config.yaml
vocab_size: 4096
tie_embeddings: false
init: "normal"
warmup_steps: 0
final_lr_fraction: 0.02
seq_len: 512
doc_mask: false
Each number is 200 + 30 x the weight over its row's rms, rounded and kept within 0 to 999. Layers, rows and columns count from 0. The size before them is the row's rms in percent of the matrix's.

# o: layer 3 attention output (transposed), 256x256, rms 0.191, rows 154-159, columns 0-127
# v: layer 3 attention value, 256x256, rms 0.218, rows 155-159, columns 0-127
# q: layer 3 attention query, 256x256, rms 0.194, rows 160-166, columns 0-127
# k: layer 3 attention key, 256x256, rms 0.194, rows 160-166, columns 0-127
o154,100,216,185,203,243,275,166,210,245,156,184,171,250,158,172,158,220,250,218,207,166,225,226,182,196,210,225,174,177,191,214,237,182,175,209,172,174,248,175,207,236,200,204,210,162,206,234,157,142,273,173,178,206,192,201,204,242,207,197,201,203,256,199,168,221,150,208,216,222,207,225,180,227,235,227,241,185,211,206,174,180,199,233,165,176,143,156,232,222,157,217,199,241,195,180,176,128,200,217,153,192,224,210,191,229,116,184,211,166,185,205,215,218,188,175,180,194,130,228,239,184,256,230,240,213,184,242,225,167
v155,105,225,189,170,193,173,200,216,162,184,180,179,198,225,175,218,261,181,206,266,196,246,275,224,231,217,231,230,194,179,138,192,241,214,236,184,195,222,174,223,191,185,159,191,142,146,258,159,133,167,181,252,204,190,243,134,200,205,191,189,146,235,222,192,200,215,154,205,230,252,259,204,218,185,208,201,173,183,143,170,185,164,239,163,166,188,194,172,203,199,196,179,201,206,245,195,180,222,232,173,189,178,218,157,225,202,200,176,258,181,204,191,182,239,231,159,166,223,225,166,183,174,227,273,253,182,199,177,241
o155,101,223,163,189,204,226,209,212,266,235,214,192,189,197,186,225,186,223,194,238,175,142,169,229,245,187,253,169,241,176,198,255,194,257,183,220,230,176,203,169,227,152,196,178,255,228,253,231,198,228,216,198,184,182,147,150,198,193,249,224,120,206,206,211,186,139,217,163,209,207,216,195,157,184,173,203,164,240,232,230,218,210,178,261,158,226,204,220,168,166,210,234,180,217,170,200,192,239,239,258,238,240,219,212,140,225,213,211,179,244,207,175,261,212,169,241,275,194,160,169,178,154,236,185,244,181,211,155,141
v156,100,188,156,211,209,209,182,232,140,249,226,183,211,248,229,176,205,215,169,240,172,199,107,216,143,236,224,201,176,160,189,191,210,161,157,211,231,193,175,186,193,236,198,255,153,208,201,156,281,268,149,153,222,186,265,177,139,223,205,225,191,209,180,257,232,224,178,235,128,204,216,230,235,257,203,201,184,210,207,131,223,235,262,199,208,192,165,196,164,210,181,217,202,187,216,211,196,202,177,183,175,168,194,176,184,158,207,224,199,177,206,239,200,218,203,196,165,189,160,195,216,222,229,247,227,204,192,193,217
o156,103,212,198,229,197,255,184,150,251,221,249,164,206,205,196,165,203,184,198,179,161,236,218,202,198,211,206,172,202,156,188,174,178,200,204,186,195,223,250,228,207,166,232,204,167,164,227,237,184,137,194,248,198,156,245,189,142,180,226,212,213,198,170,181,178,226,209,230,203,236,169,259,148,203,194,186,204,174,222,223,146,202,178,201,159,191,200,226,259,165,241,246,206,174,159,185,196,201,177,187,215,142,231,180,198,231,213,215,160,219,200,198,241,231,175,207,201,160,193,214,213,215,210,167,147,208,223,133,253
v157,105,212,263,157,144,186,207,217,295,239,207,240,258,205,235,238,226,156,201,192,186,173,219,178,203,218,160,216,186,214,204,174,210,191,198,211,206,217,221,210,173,170,226,185,182,190,184,257,179,205,216,156,200,163,192,202,236,143,173,118,194,178,207,202,197,214,170,201,209,155,207,203,215,229,195,246,215,185,194,241,214,235,176,196,234,183,239,193,209,177,207,205,214,197,157,153,236,167,119,173,217,222,245,243,208,226,198,221,189,182,204,206,212,203,232,168,199,220,198,207,182,161,152,217,193,213,213,181,183
o157,096,188,209,221,228,205,218,287,189,195,146,228,173,232,135,171,280,231,186,252,243,220,182,185,182,189,255,178,131,225,176,212,169,193,238,193,186,205,140,181,195,250,223,176,183,204,215,238,204,225,160,164,204,201,207,207,210,188,179,245,169,181,248,147,210,180,165,226,190,153,235,254,220,207,249,169,187,206,199,160,209,219,217,169,219,197,192,164,143,140,257,220,219,223,250,246,209,214,217,237,179,183,205,120,250,188,229,207,146,191,228,211,166,208,223,210,190,180,249,215,211,220,217,211,221,183,188,188,244
v158,103,196,196,221,217,317,158,242,241,256,240,207,216,211,191,171,221,195,190,193,221,194,226,192,125,201,214,188,174,228,205,179,226,156,154,213,220,221,211,148,172,161,212,186,147,217,231,229,164,241,125,161,134,209,252,214,254,211,201,156,171,228,164,193,186,226,169,150,182,222,173,235,165,166,200,218,204,175,215,213,203,211,162,185,218,169,175,194,223,116,191,206,198,166,185,170,199,167,196,161,196,157,190,183,203,182,192,254,221,237,154,191,242,234,210,177,265,201,137,217,225,210,163,197,212,142,226,214,181
o158,104,209,250,209,191,203,206,229,239,215,229,167,175,218,183,205,198,225,215,172,190,217,171,159,235,200,155,205,242,240,166,228,207,251,251,187,216,194,164,191,154,186,207,210,226,181,242,175,171,176,227,214,188,223,204,234,174,200,155,151,169,193,219,212,171,201,199,202,197,207,189,231,155,239,255,155,159,186,168,175,203,199,207,221,208,191,203,210,195,159,222,181,286,219,185,158,251,205,159,172,214,184,189,163,150,248,217,253,195,180,201,226,175,173,215,205,163,190,188,189,160,182,217,217,273,224,164,204,214
v159,099,190,252,270,241,178,236,234,240,249,257,169,212,172,211,167,203,216,199,216,184,195,213,210,274,227,241,144,189,225,244,161,205,254,176,190,221,147,194,185,231,212,204,206,156,225,232,227,204,173,173,230,216,251,268,225,119,208,241,172,195,175,152,182,171,175,198,185,207,260,146,193,162,178,193,200,207,162,234,162,229,226,209,175,178,231,197,214,162,220,191,247,214,166,176,204,225,152,229,201,215,214,184,191,176,233,175,216,164,148,160,237,212,181,206,215,181,145,115,170,196,243,226,191,183,153,200,209,172
o159,100,138,121,172,187,214,244,183,231,249,205,170,215,215,203,232,219,195,148,151,203,203,220,176,210,260,202,196,150,217,188,222,163,206,217,181,176,258,237,152,208,171,221,216,276,247,164,211,215,192,182,196,176,188,251,196,205,157,193,190,215,174,189,193,242,166,154,157,193,236,222,193,163,179,216,164,190,234,196,207,249,176,181,171,180,211,172,138,213,155,186,191,126,244,195,189,196,192,216,205,168,203,236,204,178,267,213,179,176,176,226,149,220,210,190,229,194,186,168,233,242,237,181,187,192,206,147,211,198
q160,088,193,127,216,244,211,201,203,203,192,155,213,157,197,229,160,208,155,158,234,142,254,159,172,239,184,160,170,211,215,183,223,224,202,189,177,159,183,211,196,180,210,154,216,264,119,191,223,151,233,193,176,157,211,190,224,219,209,209,223,260,229,230,226,196,200,232,214,233,168,146,161,228,194,157,227,197,246,175,231,265,181,199,200,204,253,201,197,167,201,175,170,161,159,250,152,156,265,118,204,197,199,198,172,198,215,190,218,189,177,204,187,145,233,198,213,177,186,214,200,203,175,170,199,172,191,209,178,196
k160,104,263,217,175,181,190,255,253,238,217,209,182,222,235,278,177,180,202,256,142,137,156,208,177,250,205,208,273,166,166,167,222,261,209,162,242,225,200,198,187,218,192,203,196,219,210,212,203,233,214,198,194,212,191,134,154,198,206,141,213,243,177,164,227,185,235,180,227,194,233,168,179,227,230,178,144,211,224,232,147,205,249,207,191,209,213,172,178,184,155,163,194,186,239,196,234,126,220,198,210,251,229,191,247,198,143,205,226,175,177,237,174,192,242,191,191,260,212,193,222,199,231,182,158,174,215,179,226,160
q161,091,196,146,185,173,170,150,194,172,204,246,223,205,161,182,216,230,230,218,219,252,234,212,222,137,267,192,156,207,193,229,227,145,167,254,217,298,181,189,187,240,241,187,202,188,183,176,199,237,138,186,147,201,181,194,207,245,189,250,243,204,164,219,214,198,199,171,150,148,196,233,208,180,190,222,221,214,193,217,198,181,198,206,221,172,159,234,215,226,199,255,244,206,183,179,209,229,165,256,243,205,166,202,183,179,156,200,207,214,227,221,211,176,201,215,232,214,211,226,205,198,173,238,199,247,188,216,243,174
k161,085,247,263,172,196,210,190,204,201,223,180,175,188,208,204,199,181,140,217,134,165,168,215,218,232,196,181,205,237,176,164,197,213,188,170,214,201,202,196,214,181,204,188,204,238,227,197,170,198,180,147,222,155,185,258,195,187,211,177,164,202,249,215,221,244,223,278,199,228,140,197,150,235,199,223,95,158,202,219,174,183,187,153,234,200,226,147,190,191,174,217,186,188,217,183,180,219,251,162,232,207,262,155,186,229,240,258,159,209,180,226,218,246,240,153,191,232,202,183,211,148,187,216,161,215,187,152,172,194
q162,081,284,186,196,228,201,198,193,218,200,242,198,241,151,289,195,249,208,206,226,245,227,193,245,131,234,204,139,214,197,163,213,193,208,148,209,162,173,181,144,208,200,226,186,221,144,230,182,237,209,193,259,213,216,220,218,238,211,226,195,212,178,188,202,175,184,190,177,209,236,183,217,171,199,209,243,223,190,194,222,203,200,197,190,179,187,216,193,232,239,139,182,250,214,149,181,167,176,180,216,237,212,217,200,158,221,200,189,182,168,178,176,185,201,171,172,137,197,211,210,198,197,186,179,231,225,222,243,167
k162,081,189,217,192,214,160,174,179,113,172,222,236,212,179,173,103,205,156,188,200,231,282,255,184,194,177,191,211,263,225,257,191,161,183,227,262,217,165,191,233,142,198,136,133,245,185,202,138,138,206,215,225,241,199,183,217,174,182,179,191,187,195,220,204,195,214,188,186,192,187,210,184,153,229,226,207,198,200,221,195,212,214,243,204,215,197,232,148,197,152,266,174,201,194,215,222,237,157,144,200,221,216,168,206,211,163,190,213,154,166,212,185,170,169,172,255,204,164,229,183,190,163,227,207,225,229,227,180,221
q163,093,192,230,181,154,208,155,186,209,130,218,210,209,239,142,214,170,191,243,207,210,222,159,262,186,259,191,136,189,169,151,169,174,176,209,206,224,208,252,170,237,217,220,189,157,183,201,136,250,158,205,193,170,238,213,198,186,152,244,230,214,215,187,170,204,200,183,193,224,238,210,154,160,199,216,203,202,191,232,238,185,231,195,273,151,189,238,207,214,219,188,210,175,266,199,228,192,173,261,208,239,145,229,248,203,229,229,96,185,224,221,212,232,198,215,227,209,180,195,240,199,207,216,184,223,153,232,215,202
k163,090,218,205,209,267,138,159,185,181,308,179,177,208,195,214,195,176,187,138,243,256,130,205,201,204,190,212,146,193,176,232,202,159,209,150,182,187,221,202,161,231,134,187,165,249,241,235,213,251,206,196,167,206,214,230,180,201,218,192,173,145,225,185,195,231,221,227,231,228,175,228,184,159,168,228,162,229,173,267,198,230,172,237,192,221,211,234,230,189,220,133,251,208,179,153,205,199,194,226,173,185,176,210,214,160,246,251,199,165,262,255,177,205,248,151,218,203,198,248,166,230,199,202,177,185,188,172,189,168
q164,092,237,174,149,216,140,199,238,113,153,222,197,199,197,158,204,171,208,200,192,209,260,164,208,190,206,207,190,296,196,154,206,169,164,183,205,211,208,221,227,192,228,148,238,186,184,252,216,161,239,230,219,192,195,235,230,230,234,232,199,218,240,211,206,165,203,151,225,207,223,169,183,184,195,278,256,233,215,178,181,216,218,276,240,177,244,216,169,169,230,214,178,199,201,225,210,192,203,180,144,139,229,185,189,186,186,186,170,157,206,208,199,204,219,208,215,218,213,243,182,207,222,225,201,156,152,211,196,225
k164,097,234,221,197,197,214,168,198,193,257,251,228,168,235,223,174,181,192,207,205,154,137,216,197,230,206,196,180,182,213,252,138,206,214,245,180,147,168,239,122,202,170,157,145,216,205,175,182,151,182,208,263,167,187,214,167,221,187,228,237,209,193,193,186,190,195,260,165,171,183,226,242,169,243,163,204,233,214,238,220,220,172,189,220,197,235,181,191,217,156,179,245,244,142,169,204,223,210,210,240,227,218,217,204,229,154,233,256,195,208,185,215,228,194,202,189,189,234,210,159,208,212,189,206,233,251,220,167,195
q165,090,182,207,146,225,214,147,182,179,166,128,165,248,160,187,178,213,181,253,192,197,255,217,221,165,205,240,216,256,239,233,231,215,169,180,201,262,213,226,221,194,221,196,236,206,166,257,225,240,197,207,201,192,213,229,226,182,193,163,194,244,184,245,211,198,201,188,151,191,184,282,212,136,186,213,205,191,220,160,168,145,185,226,187,204,187,256,216,201,167,245,180,178,189,162,198,244,233,162,239,199,195,246,238,217,237,262,209,196,222,207,175,184,218,163,189,171,178,246,198,182,145,185,184,209,196,216,187,184
k165,090,194,138,182,204,208,147,170,185,226,217,203,200,200,185,171,265,239,180,155,202,218,204,287,176,149,220,187,214,190,221,202,228,201,215,181,147,187,209,207,172,209,177,180,243,196,232,162,157,218,167,163,201,199,220,252,141,208,218,161,174,225,184,178,187,179,217,205,172,176,174,193,166,184,209,226,154,169,165,181,210,198,221,243,162,167,247,232,181,268,190,135,183,244,212,230,255,250,170,171,186,213,256,175,231,244,183,241,146,201,232,200,186,130,159,197,189,176,228,162,161,200,240,153,201,166,132,158,218
q166,097,209,268,164,204,189,236,229,157,245,195,198,190,245,207,181,185,197,241,146,228,256,146,220,200,161,208,184,237,205,153,227,195,175,213,254,231,187,180,260,211,175,227,160,175,246,166,188,161,181,208,235,120,161,181,236,206,192,232,155,260,192,235,205,179,223,224,228,166,214,192,205,152,199,236,196,199,192,235,229,190,162,262,155,167,233,173,153,207,191,195,156,207,190,215,188,205,152,252,214,140,204,188,168,201,209,175,183,247,242,201,190,191,206,190,196,209,174,215,233,190,152,217,142,231,239,238,167,235
k166,092,234,218,178,206,125,180,212,162,226,204,236,189,175,228,201,250,241,205,166,143,185,201,147,192,226,242,245,214,196,202,185,197,203,232,190,191,218,204,173,157,260,227,201,218,200,172,254,174,180,184,186,180,201,189,200,137,199,212,210,198,239,166,221,171,171,220,195,172,177,236,239,180,149,153,206,163,222,200,189,238,230,159,184,222,209,225,253,147,204,190,194,227,143,178,216,192,269,186,180,198,195,234,198,214,214,213,231,195,158,242,220,271,213,117,201,207,203,150,200,211,227,262,247,200,218,103,230,145